config.yaml
num_hidden_layers: 15
hidden_size: 256
num_attention_heads: 8
num_key_value_heads: 8
head_dim: 32
intermediate_size: 1024
vocab_size: 664
hidden_act: "relu"
norm: "layernorm"
norm_place: "pre"
norm_eps: 1e-05
positions: "learned"
qk_norm: false
attn_scale: 0.177
bias: "all"
tie_word_embeddings: true
parallel_block: false
init: "normal"
init_std_qkv: 0.0394
init_std_o: 0.0
init_std_up: 0.0394
init_std_down: 0.0
optimizer: "muon_variant"
learning_rate: 0.0066
lr_mult_qkv: 0.5
lr_mult_o: 1.5
beta1: 0.95
lr_head: 0.00705
max_grad_norm: 2.0
warmup_steps: 200
schedule: "wsd"
decay_fraction: 0.938
decay_shape: "sqrt"
final_lr_fraction: 0.1
batch_tokens: 65536
max_seq_len: 512
doc_mask: true
train_tokens: 345000000
max_steps: 5265
dataset: "wikipedia_en"
Each number is 128 + 32 x the weight over its row's rms, rounded and kept within 0 to 255. Layers, rows and columns count from 0. The size above them is the row's rms in percent of the matrix's.

# layer 12 MLP down (transposed), 1024x256, rms 0.021, rows 892-918, columns 128-255
size [100  94 101  95  95  95 103 103 101  99 109  95 103 103  96 102 102  97  96 103  88 101 103 102  97  97  91]
[[116 133 133 107 160 137 163 151 166 169 146 112 109 129 121 155 146 158  90  99 110 134  99 115 130  80  46  97 120 122 170 152 159 201 133  75 111  96 141 148 116 120  78 166 169 150  30 167  89 129 117 101 116 171  88 153  58 127 175 171 142 147  96 209 102 120  77  83 100  83  81 114 153 104  99  72 114 177  96 167 149  61 116 179 166  91 120 119 108 141 169 192 132 142 156 126 138 145 140 172 130  98 105 124  95 187 187 134  74 104 137 186 202 105 122 137 127 113  81  79 102 143 122 154 139 163 125  78]
 [151 134 107 168 113 119 113  88 132 160 111 140  90 175 139 155 117  75 140 116  88 164 154 158 108  84 121 101  71 168 131 173 198 105 172  88 180 155 191 136 105 123 200 206 224  79 167 161  99 124 153 130  99 150 113  94 102 134 136 144 125 107 149 147 165  88 142 106 117  85 156 110 146 100 124 107 180 182 120 124 124 115 120 152 140 120 104  67 121 122 109 124 120 137 123 110  79 131 142 137  87 152 172 133 111 107  84 179 150 179 122 100 177 152 136 105 126 128 187 118 138 127  90 142  83  85 109 141]
 [163  91 106  66 162 139 121 159 114  97  85  97  87 154 164 126 115 149 104 122  97 111 158 149  96 134 113 125 164 119 165 151 182 124  99 147 114 108 162  73 157 140  79 103 201 137  68 110  78 142 150 214 120 151 181 110 132 166 135  92 121 103 158 136 143 137  94 153 134 113 107 116  90 142  83  76 165  70 124 137 124 123 138 143 201 173 137 175 124 150 106  74 113 126 103 133 137 130 103  66 152  78  54 145 149 135 132 155 174 171 130 133 132 174  97 124 106  55 141 141 178 105 107 142 198 124  55  80]
 [143 148 123 129 161 119 111 152 147 101 118 138 156 158 146  97  78 146  73 173 149  97 138 113  94  74  98 126 138 108 181  85 135 157  65  65 147 132  77 146 163 137 157  82 124  96 127 171 152 106 131 101 138 165 179 152 134 123  93 130 211 124  69  98 158 111  99 114 147 136 134 176 148  54 161 113 185 155 117 185 118  77 155 135  84 105  96 140 165 107  84 100 157 133 144 196 157 176 167  79  77 144 148 148  51 146 139 192 164 163 137 136 137 111 115 129 110 139 122 113  66 145 133 146 163 104 150 167]
 [134 136 149 104 167 116  79 131 126 152 166 106 152 118 156 111 114  41 197 130 157 138  97 124  98 163 116 107 134 130 139  90 103 141 142 178 148 158 133 133 106 119 111  90 129 148 144 134 183 117  99 112 131 152  86  58 132  79 178 149 151  74 162 125 178 147  84  85  97 141  74 132 125 158  98  99 137 174  85 125 124 126 132 125 163 130 119 129 140 112 168  95 117 118 147 119 122 129 111 159 156 187 156 120 138  92 121 109 184  98 170 143 103 125 172 120 123 133  71  85 147 171  96  77 127 162 102 151]
 [ 75 155 165 136 100 121 130 136 149 136 221 149 128 133 107 128 116  85  93  89  97 113 148 134 152  43 107  86 109 152 140  79 228 149 131 109  92  99  63 101  94 117 121  85 102 168 107 106 150  84 110 136 104 109 143 105 100 168  95 145 111 135 131 199 164 134 125 107 163 153 104 114 195 163 193  80  97 170  98 157 130 113 147 121 149 161 127 146  72 115 132 151 159 154 109  74 120 115 131 107 103 143  95  86 110 161 103 157 171 140 120 119 141 103  57 153 130 143 137  91  89  66 156 163 102 112 149 132]
 [106 118 112 115 115 133  73  84 106 151 109 138  95  80 163 172  76 138  81 137 130 146 106 101 111 120 158 136  99  64  35 107 106 127 118  58  78 126 167 118  97 132 148 140  96 114 152 161  98 153 132 120 175  67 107 153  75 146 141 137 174 180 152 148 150 131  89 131 172 145 144  79 151 118 118  94 129  95 168 157 162 110 175 106 179 122 121 115 179 183 110 105 172 136  98 124  74 158 154  66 133  82  48 153 150 130 106 154 121 176 187 136 150 143 151 107 118 105 146 186 130 105 119 124 144 128 135 184]
 [ 74 145  91 137 162 182 100 133 194 161 152  82 123 173  96  78 204 106 129 152 132 134 111 111 139  61 175 143 164 103 143 154 111 141 108  99 135 169 193 165 117 170 184  77 166 163  85 108 178 154 156 126 160  99 106 157 110 118  96  94 145 136 104 135  78 153 121  92 105  85 129  83 145  61 156 123 106 123 176 169 155 138 130 108  75 154 114 112  90 140  81 141 170 158 112 144 172 140  86 125  61 105  88 144 137 127 136  64 159 163 145 121 151 152 117  83  98 146  78 134 148 112 121 127  83  73 116 116]
 [132 132 119 117 140  99  98 123 203 150 111 144 150 139  14 163 124 148 137 126  94  55 184 108 173 101 154 145 164 130 112 178  88 150 142 149 120 131 160 173 157 126  62  82 133  38 149 161 125 153  89 131 128 201 196 142 108  84 156  50 126  77 118 111 111 129 150 145 138 121 121 129 113 116 150 133 151 143 142 126  81 164  92 150  38 163 138 104  91 126 119 134 108 100 133 155  71 149 151 151 154  75 157 143 109 187 104  93  72 142 122 119 145 193 155 104 103 114 102 119 133 144 110 164 122  95 179 141]
 [125  87 150 167 112 126  90 160  74 147 127 160  86 169 124 126 112 118 113 173 115 161 182 126 134 151  99 113 105 152 175 104 125  59  70  88 129 154 121 190 139 173 151  75  66  85 134 154 124 101 136 138 179 146 112 134 135 108  74 102 101 168 118 126 101 124 183 103 118 232 139 175 109 130  89 117  93 131  61 162 108 138 111 105 132 155 129 136 127 112  86 127 132 171  93 126 156 119 167 132  52  60 116 126 169 157 112  80 118 117  94 114 145  96 138  66  85 141 148 128 153 115  82 149 127 109 104 148]
 [126 117 153  64  66 111  96  90 155 106  98 108 143 175 143 119  90 126 120 179 127 133 158 136  90 178 159 163 120 122 126 123 162 128 161 105 129 159 145 129  99 169 139 131  91 192 143  97  76 124 117 115 203  84 119  97 211 138 122 195 148  56  96 101  96  73 118 123 162  87 117 114 169 197  84 145 111 135 130 146  66 184 172  88 136 133 146  79  89 169 176 130 148 112 104 173 103 114 145 113 154 133 102 113  93 127 113 183 171 120 219 136 135  77 138  58  83 161  81 146 107 115 146 186  93 138 135 108]
 [120 124  95 149 206 151 132 157 178 114 115 111 103 120 117 180  85 161  23 151 108 189 105 138 124 190 134 127 138 151 113  64  68 178 121 149 141  93 133  99 162  91 116 109 117 172 138 130 176 123 152 134 116 104  91 134 162 192 166  89 134 137 135 102 123 132 139 118 163 110 117  70 122 130 127 109 152 123  84 172 171 145 129 130 114 166 147  98 156  83 129 138 171 168 134 132  42  50  98 180 103 123 139 104 124 169 180 122  93 120 116 146  93 134  73 102  41  89 160 123 122 164 137  79 126 185 146 126]
 [114 103 153 101 160  79 133 118 118 141 183  72 115 107 103  96  89  85 168 153 120 154 149 125 116 169  89  79 104  66  87 164 116 141 138 188 138 106 135 155 149 154 137 144 103 164 149 157  72 141 101  99 182  90 124 117 162  77 154 194 105  87 112 141 160 151 130 143 100 115 135 129 128  65 170 129  94 103 132 131  86 103 138 134 104 140  78 104 117 154 178 134 133 135 129 147  98  85 109 112 129 142 162 163  90 138 119 124 137 131 145 100 130 135 164 152 104 142 131 159 157 116 102 102 142 114 142 105]
 [122  58 111 160 137 108  97  85 117 129 134 145 131 104 149 143 140  62 126 112 150 153 103  74 128  78 118 120  73 144 110 218 172 109 152 139  78 109 149 124 107 162 134  53  81  65 130 136 163  64 107 117 106 107 151  81 131 118 107 141 183 191 124 120  93 126 126 153 151 111 148 155 152 102 135 178 133 112  77 148 156  87 173 104 111 134  95 159 108 154 143  72 161 127 147 139 128 138 165 145 163 147 105 152  75 126  85 124  56 181  95  96  97 151  76 119  96 145 136 129 100 127 136 112 101 164 160  42]
 [ 91 134 135 164 175  59  78 170 135 197 122 210 157 157 138 103 141 138 139 114 124 160 102  54 156 135 118 115 107  77  76 145 183 128  99 113 114 147 165 165 209  66 141 105 109 147 161 162 131 186 163  92 130 134 108  90  94 142 132 103 112 158 160 149 122 137 151 123  84  93 143  94 110 128 135 125 128 153 150 129 157 179 101 151  82 105 166  76  81 118 155 121 134 118 185 104  92 151  96 167 103 141 148  74 129 213 161 128 163  91 140 114 153 178 174  83 135 128 103  87 135 137 102 129 212 108 150 100]
 [113 117 119 160  79  54 112  85 156 155 119 159  76 121 142 110 164 128 147 131 145 133 167 130 121  83  93  81 159  87 163  99 127  52 125 177 138 158 185 118 108 115  67 133 109 126 109 114 136  87 103 127 158 102 121 101 159 125  78 138 117  89  91 162 160 171 114 138 113 101 134 167  79  89 158 130 186  99 122  68 109 209 118 117  98 126  94 141  70 180 111 141 140  54 136 163 145 202 143 138 156  62 125 137 161 163 116 103  86  95 115 147 159  91  75 191 113 141  74  75 131 137 126 126 128 107 117  91]
 [ 75 142 134  82 175 122  79 102 111 117  95  99 112 163 131 143 158  84 112 167 131 124 165 110  84 158 171 100 186 122 122 143 114 159 126 147  59 132  97 110 164 106 167 122  58 151  80 121 111 126 169 140 112 118  51 105  83 184 135 185 136  84 126  84  93 130 170 163  93 112 211  91 112 149 144 117 144 113 181 152 169 142 174 141 190 170 156  93 153 125  50 177 105 130 133  56 105  98 131 107 169 134  93 148 138 110 145 131  96 113  84  76 109 106 136 184 109 171  96 140 141 131 127 120 149  71 168 108]
 [137 119  82  93 159 144 104 160 165 123 132  98 134  80 141 111 124 137 183 103  98 172 100 102 158 106 217 177 107 101  82  93 160  65 104 150 104 125  88 120 151 119 108 160  95 128 163 159 141 129 115 160 136 143 126 152  80  96 158 104  70  85 111  81 147 101 143 153 102 148 132 107 178 135 160 103 173 152 144 168 158 116 172 167  87 136 132  70 138 112  87 104 163 222  68 156 175  96 117 181 164 127 121 109  98 111  96 155 122  70 171 139 107 114  69  71 120 111 163  98 141  99 122 195 142 141 163 113]
 [146 141  86 167 125 128 156 199 129 129 208 183 105 127 166 109 100 120 108  66 138 102 100 167 101 126 103 122  91  68 220 157 187  80 191 112 115 158 164  93 167 114 114 101 157 141  85 167 139  95 102  69  89 117 143  81 151  97 114 129 143 111 130 126 114 127 127 117 135 161 112 109 137 184 147 138 156 202 131 126  94 125 161  94  90 135 161 137 172 140 118  96 129 161 129 136 158 147  85 124 149 142 151 104 117 113 159 126 109 133  80 123 111  92 173 125 146 121 157 141 127 168 136 131  90 101  38 143]
 [137 139  95 174 178 117  95 165 112 160 128 163 189 146 117  85 216 155 120 114 152  92 120 117 167 157 127 175  79 151 140 135 127 139 116 134 192  90 157 109 119 154  99 161 141 120  95 110 154 106 149 142 117 127 165 181 119 110 145 135  92  54 111 125 164  97 100 139  82  88 119 128 111 114 179 169 182 159 137 127  75 161 124 109 184 186 134 122 160 101 140  82 151 122 113 117  88 130 188 166  79 136 157  98 117 123 166 109  79  99 173 122 119 157 122 115  42 111  85  96  96 156  72  90 122 171 162 158]
 [116 192 158 137  99  94 100 140  73 143 116 190  88 132 113 128 105 158  84  81 129  35  89 109 164 124 127  76 126 137 113 110 130 139 189  97 143 164 110 130  95 174 165 125  86 136 142 184 125 167 149 204 100 199  97 167 197 149 123 105 116 117 117  59 145 115 140 117 109 144 125 178 150 158 169 147  86 121 173 158 167 175 122 158 120 128 155 179 114 138 149  60 166  77 136 136 123  86  91 135 131 182 157 150 105 147  86 164 136  61  50 141 164  93 131 145 140 134 110 162 106 146 115 155  83 144 138 134]
 [126 185 144 139  65 152  80 125 166 108  91  77 160  96 153 125 114 159 170 118  63 120 180 192  95  88 125  92 150  83  95  99 150 134  24  78 145 142  85 145 126 191  98  91 125 115 134 150 126 138 149  74 136 112 110 136 174 195 141 114 124 144 173 120 148 140 118  79 130 150 152 138 115 190  92 146 144 182 149 154 158  85 109 136 100 178  65 127 163  92 146 188 197 135 130  85 133  99 177 156 207 151 163 120 148 127  95 174 142 158 134 191  90 107 138 125 151 134 168 116 117 124  75 135 124  84 132 132]
 [105 111  71 114 149 139  91 189 135 116 162  98 157 195 122 122 132  55 116 147 103 159 130 115 152 140 135 134 131 135  87 141 108 137 129 103 113  92 175 145 146 172 118  99 178 153 175  79 178  99 183  70 113 147 148 128  95 105  83 180 196 138  82 114 108 151  80 160 149  65 141 131 174 136 130 112 184 118 143 171  44 120 155 157 137 165 129 117 103 155 211 163 130 130 143 185  93 109 100 121 159 187 156 146 180 100 131 138 119 109 124 107 109 151 188 122 152  99  94 129 142 121 137 153 170 122 167 151]
 [145 120 144 116  87 129  91 189 153  95 109 137 153 174 128 160 124 111 141 127 112 111 153 141 161 132 157 143 125 118 112  82 172 106 105 150 124  97 184 142 132 150 168  64 102 167 113  50 153 104  96 151  69 138 159 137 109 144 118 154 165  66 140 106 203 145  88 124 148 113 156 131  91 137 149 132 220 155 173 145 144 125 109  97 142 115 146  73  88 140 155 105  41  90  90 162  82  58 150 172  95  80 127 155 122  75 113  92 136 155 129  77 138 128  97  93 165 104 142 188 121 150 143 135 142 188 155 120]
 [ 43 151 109 133 170 139 121  49 109 164  96 158 131 169  80 143 147 122 103 125 130 158  82 187 125 115 145  74 112 146 111 135  67 126  87 160 106 154 171  84 136 166 142 109 124 167 136 155 200 158 102 120 106 103 109 122 105 116 103 140 134 115 169 109 133 140 109 118 117 168 190 152 138 173  57 109 177 114 135 172 148 151 101 150 103 128 150 124 131 158 118 188 104 170 149  83  80 123  78 115  94 133 171 157  70 127 144 139  99 137  59 100 158 138  95  87  99 104 163  98 141  84  96 140  82 154 150  85]
 [152  73 146 179 118 148 103 163 182 141  80 183 170  73 121  94  77 145 162 144 118 119 175  95 177  99 139 165  52 106 127 104  88 137 113 122 153 126 178  71  67 104 143 165  91 138  83 164 139 103  78 169 148 139  90 141 166 103 125 124 172 111 148 126 118 152 116 113 148 101 154 140 132 129 139 111 195  90 134 127  78 169  87  94 192 120 130 123  86 116 116 112 126 120 102 111  89 134 138  95 105  77 115 129  87 156 119 165 145  85 153 150 107 123 127 142  87 114  99  95 204  85 174 158 112 133  85 140]
 [172 131 123 175 109 152 113 108 156 121 102  69 119 141 141 176 160 152 156  78 129  92 136 123 163 160  53 132  77 131 167 181 160 113 172 137 104 108  85 121  66  97 148 147 121 118 198  35 137 183 174 129 140 122 110 108 111 146  87 141 167 188 148  95  37 181 109 147  81 164 131 137 153 149 101  80 108 150 129 101 170 101  76 126 134 111 149 102 121  60 118 118 127 179  75 120 148 105 168 158 166 121 155 134 140 169 149 125 141  88 138 157 113 116 143  57  80 100 115 117  98 176 120 151  62 111 157  70]]
# layer 12 MLP up, 1024x256, rms 0.0862, rows 893-919, columns 128-255
size [ 97  99  99  93  94  99 105 100 104 104  90 105 100  98  98 100  95  98 102  94 100 102 103  95  99  97  94]
[[ 67 121 151  71 161 147 143 113 123 170  61 140 148 118  70 117 133 139  65 105 143 139 110  91 150 175  55 157 204  61 152 129  91 122 139  89 138  85  99 187 134 151 150  85 114 119 136 142 154 122 131  94 111 161 128 118 130 135 194 149 155  90 166  95 150  95 123 151 126 162 165 147 134  85 133 150  78 153 189  99 137 106 140 106 126 159 122 124 176 133 128  46 156 146 126 132 153 169 172 147 143 117  93 107 108  92 151 141 134 113 162 141 137  74 168 171 162  21  94 126 155 131 172 143 132 136 114 110]
 [124 123 150 157 176  89 112 106  97 150 120 134 134 169 172  70 157 125 125 123 136 107  68 127  97  84 169  74 199 168 143 148 126  97 165  85 109 138 163 120 148 118 127 147 108 154 151  65 109 134 160 123 198 115 119 143 117  94 110 133  97 145 151 112 154 145  84 190 111 155 125 113 110 158 147 123 140  66 162 116 112 102 124 146  81 116  70 139  63 122 158 157 121 128  96 182 159  70 196 116 141 118 162 110 141 151 101  77 122  89 158 126 148 142 112 165 147 141 162 101 100 119  61 149 173  88  61 116]
 [178 160 119 129 159 114 150 117  67 129 124 139 125 121 123 100 175 186 111  97  92 160 140 141 153 145  90 128  92 158 112 205 110 117 119 117 220 123 146 149 124 127 109  90  79 146 199  76 150 103 248 130 142  35 137 151 137 163 167  96 129 161 154 122 162 111 129 119  65  75 176  55 119 141 142 105 112  79 152 130 133  72 125  92 119 123 147 102 141  94 131 133 127 120 105 139 137 111 128 133 162  93 189 143 118 141 175 114 119 116 174 109 117 176 118 141 119 109  91  73  98 138  72 105 128 166  91 119]
 [133 157 164 122 109 157 144 102 113 148 148 158 156 106 114 120  96 170  91 108 179 164  89 143 109 140 127  98 164  99 155 139 208 145 153 157 165  88  93 124 164 191 146  94 111 148 180 160 113 121 149 122 130 139 144 108 113 167 183 170 115  85 123 118 130 162 106 137 174  43 190 146  88 141  92 112 153 120 121 101 159  74 150 139 159 193  92 162 148 104  83  90 120 123 111  82 129 142 130  86 146 111 117 149 145 147 106 196 143  88 134  76 124 115 185 130 145  97  87 143 190 106 122 115 125  99  98 149]
 [139  93 179 104 137 153  56 188 128 152 171  95  64 169 161 124 208 145  72 183 152 118 122 123 106 130  94 116 159 161 104 187 111 102 192 146 153 164 182 128  97 160 118  80 144 191  76  91 158 172 130 116 130 148  53  98 133 150 117 158 141 168  82 128  81 116 141 145  96 107 157 166  90 136 111 152 117 121 111 100 137 154 140 134 166  96 134  95 122 140  88  96 137 175 152 110  99 138 113 160 139 141 144 160 131 125 115  79 122 130 161 136 136 107 155 153  99 151 133  81 157  90 120 137  86 167 122 126]
 [117 148 139 119 142  87 119 110 141 152  99 144 147 131 102 145 237 118  97 144 132 134  94  46 107 151  99 157 151  73 144 131 111 104 117 161 142 131 165 117 106 201 110 183 103 132 179 144 163  82  90 109  95  86 131  63 113 149 164 109 100 151 136 108 122 111 114 131 125  97 107 111 121 142 122 156 101  74 137 118 138 112 143 110 152 167 160 132 129 127 112 131 109 101 165 161 109 186  72 151 155 151  81 153 154 120 129 144 113 118 169 160 135 122 154 153 137 102 111 136 153  54 116  82 101 162  98 160]
 [ 98  69  91 128  77 141 136 114 146 160 118 124 128 107 123 176 127 110 103 108 105 123 158 121 181 110 127 172  88 129 104 141 167 205 117 109 161 205 140 143 120 120  99 127 190  99  62 110  76 146 133 131 120 111 115 147 118  70 150 123  99  95 149 194  83 154  94 159 115 142 142  60 207 109 152 159 113 137  99 101  55  72 149 109 129  90  56  83 174  81  85 116 122 169  76  89 108 113 117 181 158 119 222 156  88 155 123 126 109 142 129 135 128  80 131 168 137 130  99 125 116 124  89 165 137 146  68 100]
 [124 105 118  93 159 110 112 117 119 155 148 171 196  80 130 117 152 203 141 158 155 142 121 109 113 119  86  77 119 127 124 135 171 163  67  52 163 172 119 114  72 175 113 118 187  89 101 137 171 126 145  98 168  96 149 172 137 147 146  86 160 120 137 143 221  92 150  93 178 138 194 158 105 150 111 161 131 140 118  58 145 101 133 111 124 123 118  98 107 181 105 100 130 105 112 159  91 124 145 136 148 133 127 116 165 127 115 155 114 107 148  93 148  97 114 189 101 135  75 130 136 122 138 122 101 125 147  71]
 [ 94 100  95 127 148 124  94  77  64 127 113  90  97 100 136 133 134 153 120 145 166 160 170 186 150 120 116 133 142 114 125 176 137 113 131 150  97 172 139 173 179 127 203 147 175  81 146 134 146  85 132 152  93 132  72 177 109 143 119 153 155 109 190 161 116 113 155 146 133 129  88 130 133 147 148 132 115  90 123  85 100  98 142 113  96 174 121  93 169 151 135 171 107 117 154 151  71 154  95 106 137 134 108 113 165 168 101 183 136  84  94 103 127 150 130 159 117 112 112  69  43 108 193 107 132 196 105 139]
 [153  82 158 143 170 117 142 180  92 114  61 130 128 133 136 140 128 140 106 158 102 102 121 103 183  53 154  94 159 163 179 124 121 136  99 168 138  69 131  84 107  94 159 176 133 180  88  89 148 132 135 119 105 178 121 141  56 173 143 111 165 178 115 192 117 126 104 152 147 188 148 144 107 208 173 190  93 150  99  81 161 158 108 112 132 105 130 166 121 129  91 130 153 103 132  87 150 130  83 132 154 137 153  79 134 189 135 136 168 119 116 137  71 137 148 147  73  96 135  59 155 145 152 110 155 163 136 103]
 [193  82 149  82 176 163 117 144 139 202  93 108 105 119 191  89 176 101 141 163 185 126 160 151 147 119 151 150 132 143  80 110  88 156 134  73 142  88 102 131 147 112 116 102 149 174 134 154 109 112 139 101 100  51 125 131  88  75  95 127  94 143 177 159  56 121 133 151  60 148 121 133 121 155 164  81 174 132 145  89 129 142  81 122  90  98 170 180 177  87 173 110  95  79 104 107 158 155 149  80 176  87 139 171 156 123  93 131 161 159 106 119 156  81 155 145 226 138 122 138 134 131 147 147 115  76  88 181]
 [103  84  83  59 148 179 170 146 174  94 101 108 138 135 128 177 159 133 151 128 126  99 169 163  94 142 138  79 129 175 164  48  76 115 105 147  93 105 121 112 152 108 168 171 112 139 116 154 128 120 108 127 158 137 127 168 114 123 113 128 113 132 139 149 129  80 150 139 142 154 157 126 147 159 117  97  89 101  78 178 166 104 156  92 183 126 184  99  84 162 208 104 131  92 145 181  66 128 127  84  81  91 172 121 153 162 132 137 147 162 135 126 149 171  65 196 169 180 170  49 124 100 150 170 135 105 131  94]
 [ 93 150 155  98 108 178 104 147 138 174 102 143 132 159  86 168 162 137 158 132 144 132 250  91 164 132 147 166 122  87 180 111 137 125 132 116  89 122 128 112  97 167 106 145 149 109 144  92 125 123 113 135 154 139 124 139 125 106 136 136 160 156 118 140  87  95 123 172 166 137  88 170 132 185 122 117 119 107  78 109 101  76 106  90  87 112 144 125 162 145  77  36  94 132 147 108 126 149 197 131  81 139 125 138 155  58 111 134 141 118 174 151 113 101  52 120  91 114  93 148  92 116  66 153  90 122 121 218]
 [134  96 127 141 145 125 142  50 151 151 115  95 159 108  93  99 172 147  97  60 159 132 187 148 125 178 158  83 104 114  93 128 112  81 125 125 171 105  62 113 111 159 146 191 139 163 110 155 154  95  61 163 147 140 127 141 161 116 144 157 127  74 128 139 164 110 174 170 241 168 107 140 128  93 143  81 132 148 131  88 146 151 141 137  75 123 114  75 142 151  89 108 123 138  82 148 121 174 153 105 117 120 108 112 131  85 135 103 158 145 127  69 196  88  69 127  97 103 134 154 147 103 131 137 147 122 125 112]
 [121 127 168 138 109 145 116 170 125 148 109 121 117  98 114 173 171 120  95 109 135 138 112 195 142 148  79 157  93 116 170 156 136 203  95 121 149 110  85 155 112  86 172 189 120  60 152 142 142 125 178 106 132 119 177 136 101 121 119 141 167 159 144 134 107 118 140 127 157 123 181 120 141 105  86 131 109 156 110 181  89 119 129 106 146  86 164  99 135 125 145 120 147 198 105  90  84  85  50  72 105 126 189  78  92 122 111 176 105 145 136 144 105 149 190  63 166 159  92 165 135 145 118 195  55  54 113 172]
 [154 159 140 157 105 139 118 131 101 128 147 106 129 109 151 137  98 105  76 129 124  94 101 184  71 110 117 163 115 123 132 149 130 143 122  98 176 135 132 166 128 150 193 132 100  90 174 145 127 143 150 137 116 130 122 131 127  61 133 126 140 168 113 105  80  72 114 102 146 123 123 122 175  89 106 133  47 120 155 160 137  74 135  56  70 109 136 102 127 108 126 120  82 142 153 183 159  96 173 154 136 193 140 144 130 131 163 131 176 113 199 113 136 141  98 128 140 106 137 100 112 139 174 106  65 162  89 112]
 [115  74 117 134 170  99  90 112 121 122 155 113 159 235  82 142 219 152 179 141 110 182 144 111 125 101 175 142 124 134 169  82 120 136 156 108 146  96 160  67 129 145 152 149 174  81 136 145 135  72 186  92 160 132 108 149 117 101 134 161 117 220  88 191 110 159 179  69 107  65  89 143 118 139 120 146 109 172 141 120 151 142  95 108 129  99 154  90 128 127 100 121 136 121 139  54 134 172 147 168 134 106 118 122 166  94 142 158  86 131 171 159 135 125 170 182 116 187 123 102  75 127 119  94  57  86  88 154]
 [142 100 136  72  67 100 172 123 131 114 123  68 150 154 195 158 125  91 167 137 133 122 138 123 116 130 122 189  98 163 125 132  67 124 107 139  84 123 160 161 151  86 115 113 167 180 129 114 134 134 131 143 174 204 103 103 120 105 123 140 157 149 114  88 138  74 166 143 139  79 140 100 154 105  94  67 122  88 210  85 137 125  96 129 152 112 172 141 140 200 133 187 123 131 178  31 117 137 173 138 148 139 101 106 160 112 112 181 145 123 143  97 159 140 127 127 138 119  79 120 143 144 206  92 166  64 120  89]
 [104 151 169 130 106 143 123 153 163  99 175  96 150 100 145  94 115 155 149 166 134 149 154 125 134 118 139  70 112 131  86 133  83 158 136  87  89 133 148 124 123 140 154 135 110 161  76 111 150 147 122 154 118 168 115 189 120  94 144 164 155 144 142 129  95  95 159 206 121 173  66 120 190 106 114 167 114 142 116 103 168  68 154 118 132 116 190  96 108  50 113 150  99 122 116  94 155 183 109 115 135 167  99 144  62  89 128  93 132 160 114 121 161  61 131 190 115 136  62 177 147 115  97 185 160 124  71 152]
 [ 74  95 130 121 128 109 163 158 162 131 145 121 140 149 115 136 119  84 151  75 103 153 149 112 170 119 140 154 135 125  87 109 165 140 159  92 141 102 105 170  92  22 120 141 145 117  82  90 147 108  75 124 142 125 138  79  86  74 130 101  87 140 116 174  97 125 131 158 131  77 114 120 109 165 125  83  82  79 109 104 119 204 140 186 179 169 124 124 126 111 127 158 105 210 139 152 175 120 136 145  91 146 141  78 132 134 109 162  79 126 192 141 107 170 135 130 150  82 157 167 113 167 133 100 157 127 133 138]
 [196 107 152  84 197 137 168  76 154 146 149 140 144 167 132 137 117 119 110 116 185 125 147 138 148 107 108 145 155  98 153 156 157 147 141  97 128 113 131 128 110  65  83 141  99 150 152 140 100 164 119 197  99 137  74 161 135 133 103 208 132 121 159 122 161 103 119 148 113  50 105  85 137 140 160 115 171 101 164 113 104  85 137 123 150  98 135 166 135 158  69 140 153 126 101 139 116 122  96  74  94 150  55 145 108 158 116 155 141  99 155 134 161 125 124  96  75 150  74  81 149 128 133 114 149 126 128 159]
 [189  87 132 138 112 125 145 158 146 101 151 166 174 169 148 137  53 103 143 130  72 145 110 122 130 121 126 151 155 128 146 148 135 154  75 141  89 113  94 129  88 135 138 189 162 139 135 130  41 101 115  81 127  72 142 158 156 119 137 166 107 140 150 136  99 143 108 162 180 134 100 144 101 138 101 139 121 115  85  74 142 145 167  97 125 146 176 108 154 119  96 146 107 187 146 112  99  93  95 136 131 112  90 104 128  63 170 121 159 135 148  79 115 116 137  89 145 125  88  42 175 132 149 139 108  49 104 118]
 [105 122  99 189 117 113  92 105  97 109 115 154 111 129  90 146 165  87 114 132 116 117 117 108 120 173 109 102  96 162 144  75 128 165 224 150 102 176  69 100 110 116 141 119 102 152  98  85  48  64  72 142 139 141 174 120 109 121 119 119 126 103 153 117 177 124 148  97  87 144 175 107  74 108  94  93 121 205 177 135 163  92 113  83 123 128 116 172 149 143 122 121 120 103 141 103  24 106 163 173 133 162 153 120 180  32 112 141 147 171 177 192 159 142 135 153 176 162 133  91 104 153 120 120 132 136 147 190]
 [ 96 105 145 138 116 170 107  81 178 114 199 120 122 138 127 109 155  99 209 117 130 107 131  76 115 108 101 116 115 108 192 164 196 137 148 136 130 138 120 168  65 147  64 124 148  86 159 149  71 127  99 140 110 103 150 175 105 148 192 214 169 111 150 171 164 133 133 131 133 147 143 123  92 162 169 157 116 135 166  67 106 175 103 112 132 129 126 116 139  97 104  61  78  92 113 131 102  96 175 137 138  90  81 131 191 129 129 155 153  81 128 142  63 156 134 113 160  55 135 139 145 154 136 119 101 147 139  89]
 [106 153 174 127 109  99  92  64 124 137 154 111 180 149 114  42 142  96 124  98 112 192 151 179 128 136 174 124 157 136  99 107 118  94  71  77 225 154  95 116 115 153 188  94 131 109 133 149  78 141 192 141  73 147 139 142 179 137 105  91  91 145 151 102 115 138 111  92 133 125 136  87 133 116 113 107 136  93 110 131 119 137 184 151 117 146 138 148 101 105 120 166 140 115  80 123 139 142 125 100 181 193 170  73 133  88 130 136 155 179 159  83 111  87 151  93 125 107 120 140 112  83  72 146  84 168 128 163]
 [ 93  86  75  87 112 126 122 122 133 157 141 131  71 114 115  85 103 128  97 120  61  97 132  91 174 137  62 110 142 140  97 128 102 180 184  94 172 139 136 171  91 135 156  96 135 185 120 164 165  79 150  35 119 118 187 167 160  99 145 119 154 121 155 132 168  68  97 129 176 156 161 152 156 164 131 106 127  43 115 145 149 176  94 104 160 159 117 116 118 106 141 107 114 121 152 117 113 133 163 130 155 145 168 129 100 136 143 129 116 107 124 132 102 113 161 137 117 141  91 114 173  82 136 100 156 111 130 143]
 [187 157 130 106 123 147 173 140 126  38  90  92  97  71 120 167 140  75  93 109 106 154 139 149  59  80 140 159 113 118 119  94 125  94 183 115 134  82 106  88 115 139 122 154 111 131 126 102  93 128 115 114 132 135 139 194 137 161 174 165 119 121 142 179 100  98 112 152 133 136 107 143 131 136 115 110 140 138 180  51 159 127 113 120 130 171 125 163 135 154 176  93 151 147 169  90  85 140 135  90 136 152 169 122  51 124  95 110 174 123 154 126 159  54 108 140 118  88 139 199 143 205  88 160 117 118 130 201]]